config = dict(
    num_hidden_layers=8,
    hidden_size=384,
    num_attention_heads=4,
    num_key_value_heads=4,
    head_dim=96,
    intermediate_size=1536,
    vocab_size=16384,
    hidden_act='squared_relu',
    norm='rmsnorm',
    norm_place='pre',
    norm_eps=1e-06,
    positions='rope',
    rope_theta=1020.0,
    rope_fraction=0.5,
    qk_norm=True,
    attn_scale=0.127,
    bias='none',
    tie_word_embeddings=False,
    parallel_block=False,
    extras=['local attention windows', 'paired heads', 'shifted keys', 'gated attention', 'capped logits'],
    init='normal',
    init_std_qkv=0.0281,
    init_std_o=0.0,
    init_std_up=0.0281,
    init_std_down=0.0,
    optimizer='muon_variant',
    learning_rate=0.0114,
    lr_mult_down=1.5,
    beta1=0.95,
    lr_head=0.00423,
    warmup_steps=73,
    schedule='wsd',
    decay_fraction=0.891,
    decay_shape='linear',
    final_lr_fraction=0.1,
    batch_tokens=[32768, 65536, 131072],
    max_seq_len=256,
    doc_mask=True,
    train_tokens=567200000,
    max_steps=8167,
    dataset='wikipedia_en',
)
Each number is 128 + 32 x the weight over the matrix's rms, rounded and kept within 0 to 255. Layers, rows and columns count from 0. Numbers have three digits each.

# layer 5 attention value, 384x384, rms 0.114, rows 106-171, columns 336-383
137051164128106155133151105124154091114127069143123188119093088135121176116152148169190159070100160105128162031162116135205152147126089120147140
122169117130093182141087131153128193151110131130134156132045107140145109120119076123148158177106176072099101154181118140086110142103144125192113
132078137169128212138179110161098131125133161166051186052174125193134108120135069115104127142178134151137107095062118179140113113173131116133127
108211111208069088143154159162130140121133140111124048053089183079121067144132154149089110169097083183138154121121155095129116165146160157123117
112110141084152078131138150147104156169189101130177092137125089104134144129115125118145104078163096069141143145112125161160131130096095132153139
154145150125159094122137145115159149091095188125175141077076100097125108102076139059119071087128148119155132122080094152124178090113100060106140
145104166100048125079224136123140077132143135157117155139128110132125228127111132092144089103112044058110113125081158066110106123108146052164109
111066150039187187101142153120102079148161112104166065147154153070121119092157102124158112120049042093111129088161186092032123082093087119147151
081162054137125120096159114124079155183188080163085155140129101087214172159177104162140136132127169149126159177085095120139110174106107115079140
179102121142159145105124147112086069122171113136094096168095163119136067137154136154082141137114164204114115101143100167141097132119105143117160
117120229132174090115114103181119187093096117147102125121103203123094156159110153130034145129080143137116130090144109172128179116178171139158129
143075109199167170088125130149156101177050156152060096078146118235132175163105149115167107089109121141099147096134163106169131071147094104156134
111165074125113112157136080129054117107092111086080185148098117134099128134115116117151136050161162106127126124158118189101144085137180084160167
115087128117083153087141152149119115031159105121091085151103117170156082145155212130113122158041132159147162213093155061153153193142157115138139
121137146138143078131110166092127138119089141101120104174184155140124091113166123074090118100129162111111078139151108148169116124120109099029139
109107111100134149095100094156120136102099165090118134108155105163136106121111117113093136170179083141045116085087095108200148155138037119060129
127140137109143113137069181220145168124112121127187145156133110158135076135081145161087146131134108152089099093053124110116190148091148208079114
118132074169145104106122152109164124106076142150117134112125086118090129144130109121165109113175114094117192108127128133251103114197124086130124
135095170174106181108123135093102143100180116147138100178095158150111085149085092158153129128200124119101109165117126122096109064185150111154108
124134122129124073122094081114128115080121139137143171172135150164114185114139094121094100099112096167143099134135101127117157186127119194148085
144076160140092103123091131121145207135120155101144099193163202133130124093071172146107146178072125148092090112154117119106057200122103158109084
101179056121057119160145179159146183155102153147101147153112060145071063144074086100133134081101102188113138139094148116126139170175074113088161
147157163093122145138140104187142121185166097114110132113061113146142196121101153173115103063131130118058148136132118109118075186132160114125114
113121138085086098093153081092062092118116093089140071135116147126161083149151156140131086129102148107102122104133046102154143172053108160146146
130145162111117126144128161185147165142156131139117090143126140155147183125184191176145067094170147083156135150125079072123130161181128156135080
162179099106089169139143145082169087135138115123215074132054085124136130091128144094155134056138051058098119114180147115118145132059125156109178
100150110166089171135164074087081125150164083136187180165115133107139109136090148093153122153149189074117139156135082120120134188130098171178166
082104043159097044155130128140155103108126131137191050129124112106122107124139128214121160130122120167116146154119135049109158180084160108123139
119192096061123118110118146094080124139127113157137108093131091161122091164157087110177161059131181141048139196148152099133135141101056143145136
149107141188152154145109108141120102134097160152087125174101109124194109159173101103137112178102183104155128122082073099091136153148159084145128
150054123070173135103109166169120128112105170180120189113115133123148125130136160098137195203149126157135127132091124105121222092108130039086080
151101135130122192183145103094100101060172120159144088135104144114093077101118078177114157144102166139110160102136101086148113163189117171146114
097106155138098129110137170185153088206159115115123134200100125096150146180107113151119142176135127154120157185164097147113185129117099061149083
119171139160110147112122147093157145072146112163148144177108080069176153124126238160129101076105104131116111171188068108147160108113151136108150
102147139147078167163116029165190186134119105085140171142147206148082076106182136085146090193147177099145183142162139145187078211065124071117105
100104094129136131124166136152089072131070166118124173148154076156177156154124161198160096219129129106128174162101155129108143136040191123178068
162113129129083120152146133163153122114087169150100033149140154155148192135135136161131110134130156184094182119113063119158067131097114254089097
150090114099058115095146138144105143073087105134099128070088113139102089117107052129141135107131093183077135160126128134167141134129151138116072
166167098074122150151122135128145125095104137137123100078131136118090099115130070119120113149151164045089133093081110128079178140129052151136163
168083097122164127200136138132147108088156184119055105095096128063143132115112160141131151145131126124126183082165126129143149140119145184165164
167124188119127111188042181125098204143129133099141078159119134140131227138165098146217114139122000139238098147105101153133094166098120136183141
133161143082090145109117155100085116089114101116104121104086094152120038194129097077069133116166149088151114135135150127133134211162119050134141
149167112191146157140123138112132096194140156163164183074142177171160116121163168208151091191119130126096167118163083122159137155129167151123163
134138084110109108160154093168121078098140127147107089174129166196119116066136136097122129103146103088100129151134121101127184130066151184131091
188113101173101125118097126158131139112117154098121082131064161149131122101062090125137171099102114096114103097139142165177164116138110056154140
153155118123129111142152125130106191136155141150114148132061128112083153137154118120150168146147083122131121105122098133152142127170076196153174
109125175200086122091103144087100109109185085134134114120130147150162128041175140119093174133203217181121077140103115083035105135144212141139120
081134140082134115098062126121143081126063121142173078135138175097095116054102122127126094068062094114113123137156162127135152051146099153105159
112071163120120142115127112133158128137125115115180126148167133129119127159119102170174139112167201098143132141111122141125082185099128138130132
128113210088128159106091150163152156168146156158182155073104188106114168168099164125069101134187074175030160222121096206177128131065142156090071
124158143085089120148126098137119124140132078170081128114152150144127127133160099145183086137185178134139144130135126151060094091208118088151136
162105091132144082127154115095075155177159145123176160089121122158097048141084116133127074100108116115116149144123170151106130145145088152193124
135128086109108109111154166145170097183180124158156084161162201126046087161146071191149071138123108164145137135224150096078105163077081125075153
105111100140115152082141110137105083138073112092070198093141137155110071155167104110100144107164109174088148113100183121096117147203134077167113
143080117072136147157147140149135149129111104116125159148088100139119075128212131176081085115161116195162106086079121158047123126169082120098155
150141067088181136202131116107165137133102113167124136087175085115209112104115156146144103174190054212148082081091165140154136107159120055143134
123132122092165153146161164132114141042151146125138124097141103165139126122142076155128153091107097092158131127169112164115111167131126084221121
127202143090165145139132126172100197168108151075152135106128182161155100094139203196150139135084032143124182118121189106141155114114086215088069
113095121147060151103077091134155108105119142154072148186092119115091120133151087118154141054178061132134113142120145150152165209125167117142132
109146098116125064112126140111116154138198090067129196151080097110084156075147101147160091041169164154111101129144174119088140088112124225079138
074137097071107106105132090125092160128158204119178095079108124120140109100180115043120133124191117166175119130090145101161192125139163213113140
141097131137093167149132077163137110109195139106181109098144112107113164115127162175132129117163116135059098177126160087124137102093152175127120
109119092207124151124123124126064175184155146123139084158151131163197094127135081156125100184197159141123127152146126113177237113175102134151173
159112126143179131147094065159141130171124108143169117090129184185099166142105154136072109177169102066082153157046090119175152123141149094173052
110134081089189159129187071127095104069173146114159150118157176129094078126146089138153170094196139107161108104101103146161124083156131141088127
149119173168206109114085094159120130149141141132185144120115118191163164130119087165135161172140101140085106130127132158134138101118089097119151
# layer 5 attention output (transposed), 384x384, rms 0.107, rows 106-171, columns 336-383
120177127041089099056139139138107130166162105094132138087172116073166096201118102124125111150120145087088144213073133113101098207134103112128116
151167108158197077216149114172153128132132111145085224155179106149105180106131121140172142091068139120185174116205133129163130164139057143158149
161131146158186159139174175123178029192173077130138082138135127117146080171099167133123113114114064114133100124155148111112160174138106136142202
116141134161203114106136143174110192175130149133197109136129155035166134182110136165120143121184067164089158084052151105130074155090165184149105
075126156140184137089092172162063112060167114130069184146153164154156121129093123140115088150104088104112095118095089128131160162171084112122184
184128157098083162086115127113053165207140107068088137178179160167128098133108171109159110086117121178160168116142113122085207126119144146204082
125078169133170153137145114123113120176181142108116081064113117151123106090097191185131155154134136125093153153128098128128176091151133160104138
143148136174141180115142117133114170170147151083117114094156120093131071096138141147127081144153149088110136155100137133111120081098154105114107
063103139141100080151103153086163169104124150143107089126164145154119094158150091143096120110127105054185197091139097124071090095155130060127138
099084106123107111094114122135079128086130144110127072089165124048036082071093146166113110098061087133075094148136120103076138143141175125135138
141149112164151096160096154144136136193134064114145143129115174089158150173131152107138109047185108119106112193119103182146091104118175110171063
153138193114107145127078141109116177158161174177082084143159119126166106156144112102146119147074142151094164114092180098063121092118064080113164
117185114094151141158088135092152062123141056146111160142169087124141166156154089083150113167068183156166086113132083175130175136135090147096130
066142165111148086101151114129165128070132122170125098120177098058131062116123072144158129087200106141151132041160171072089141142118087105120139
031111111154124144167141144133203142161142110115167103154097162153089096116143135109120077157143081137066130210094109093149133079212138160176154
094171118169127095119093153162135135136110093124213094126086068123122116103110175139081179138111157067178156125170181163076137136179102135159165
093152127129130174145084168114167138137143135178139116160129174145126087120122114162078152126184136214140116141178114133121161099130119113077124
135096103097110108123106074143156070179141136121133124131127163067056081105122137129164084140072120153134093109145125116088184140085143120120041
165179115102130190103151101084101110115148096063033167123119078070162096157145142152103162127109093128177111127142050121107110159128098167164168
100102116083119117148069151048125145127122122098140126137105134148143149152117152119099140145141112144115095109164132139166153151074131148070099
126091136127105064215085142160184144084124150130130137132104105122112154086142122161087148145159102125154162125131172113150111098116141118080161
108107137169146159137171151174118129086119084155125171130141124118153116086140154077141093144069055135220158140176114084109146194074118166149048
085174076155144139170126035094095136077172086165105118155093157137147099117124161135145126156155116130162104113133081201190117146028127173070149
131138124168202131138147108089134189109116139064157138091135115142190161103142106102127139104137168103151147126095094237108070125101176107119111
132119210092162148075163128068147136082151128149080103138149137125137095197107122141077110073121107147155130073098099071125157093124082101125142
161099149130147078079121135135064085177088104180141107147081116161154087112144139115103146147108147168154134116139119105139185145124146098169154
146057122126143051167155108141098102142122042088122075135157083145105158133078108148126134164171137090092109054144079143102106123101143065141143
081128132105140135141091077169109156063090110144156085149119106093191131090131118112116144124199123156176110138133138125131118187137102114135194
084090189127084151147105090136130138108101102176139148158111109091111054139100113133126116099089106148144092103134115105141136165148163153090118
116126112134160119088096158163168144145098174165216112151121141091154131136086135178116161121128168158136128088081146147109119181157123111081126
174135157158068140181142075197146163139178116213150097155081097129130155073074131152160169107104154144165108182137120094131155170123119129117112
139192091106177131133109145164085147136137118052152121080102102137165123153084149173127129145091177112099089146150096114156159141147064148152111
137134190152147147149099093069114098140101132208099071093189132146125107126113133164149084065177100135118124111118135078073054095123122069106125
153168132080133094117101099094150136096129151175143147143139095171127093118104152104167132122186133121166132111148154125060142174159094125158158
141126097089145081184152122145156101132130152129129079108081122149103112117133087124114095183130126151145186113128098092165086134100148120108111
136129098086104136147068135139158120085202101123090164130087152155156195104122166119181106128114175189176150164134133171098064104102169087128159
132129065120112136112130039136101147133137146124133159124093132185089086118125121098146161119084109120170061121103161089122167124129143063102112
131138141130108122191149153144144076130144167135135202134127060137198160130093145135071097156088138094235152120160134113130140117120122177097134
175062190088187098182124195174141132153136164141194095199092083193096134104112127151121066125088135187165157066086140138148171099111126123178120
119161111120143160107095111140170126058090143150144122114127133123150054128087116141142088106151113161111121143161136144083115116176156143119107
123160072117170146094103132188103152182139142089103145117144110151125132076139126086115067108133152131148151124160124079131097106132111069037116
157087111130156043124181090119118141125103144140106135118130151116231127155104066161089154134156107153120074114073128172121142125148151117145151
041110161078164109108140121170217152124102186151127109081164172131131146167119076107089144082123144109157100076146106124150087084157140078112163
158089111137160139205127113133156126131063078089074128126149145141070164136199134138180208126144127109169100066121192140139115072132112089175073
132192152136220111166116161089120152134173118082120171124139099163165144164110167103115137154208075112141154110151130122162125083140123111081095
105194139086161150094142130056080131143115084108120131164144140159138110144124116143127134101062190129105163111147122118156099105135147120172130
141139148156148124134138091104156074135092107168150156132100106120088141136134088128088198137091112142143137055148118138222095109190046114140164
168110123188045166120147167155102115168127160109127082170160139142136164125137119088080095148146100144074216198057105075161158137111145132094094
175147104099097158175189118113145117169135116145131134155158121076075076144149131136142135131145135145133146112111127089126122137138131174062132
085077130210101099138078105147093124119148136088110181137135124189165129139158135213102115125122125154169049097148114135140118122190093136101130
192187130164087150141160127116122147137102149126105113138131126164101157196087164116097163157161100094137130177147063152151174110091153082117152
151146105176133127000114186193083162135113157176125157159095116155106158152121068112149064115124151147104139089155157171109175073155111093101122
111100066130132125132110104107116156147092159125132120108040116114095136103117084151106103107080150170157146115148102117101137088103171117152139
090117133095128156130170166068121105139104122089190095115098150088098099108147174109152221132125115134112099127109063123167121185107172130152064
091041123123140154122093163068167084117168083130159118081209161135135186113094139173136124105075134153142070156186154233142114099069155089101131
155145103175107081071101135154165107084155118168250161156117167181143140080234114111103140141174103077138107165105144161137087098145212135176142
097197136103159136127135162124102117167140120149145094148123084139115093198088138144045061135135047117081103125140148152131179136145100130112140
143163122182121156133089188140157114153160118055087114104113104168122158077094105097163126164128166088122123159175147107170079115049164088096094
106065120060143137129077085127156118118135106115122031077164089082156061073081133090120136102049071146103092158171125173122099248159144138106097
127188155119132102188102109060115131133077119126111107122165136149155154169138081114095075123078102096133124128133135097155184105101035140158128
124075168141106129141115118141189107116071114154200173128134155124128095118113159125143118061126163108073142109144146065169150187159110084128087
120175139085135087154038203086113131149202125098105140171083105171111163145185115081119156067100137142121156146166137201152058158109145100114214
107164122138140129148093151106155114100106159139081152128114132140140152146131137139098138092102133135151156135115105175145165075149121134135150
074175171150104114100149126148086106137150152089108114143111137030151166120085130186132125120196143202146168180137141165023077076154113150141112
148162135123112120098115123112144133138152145087177162128172111101133124123061123154120123208104170107119069136145117178127098114119159135148108
199084139165210109161149103099175142100178121165089137166115176106170067186139125110107090142114165154151107145116174107123138078162137117113186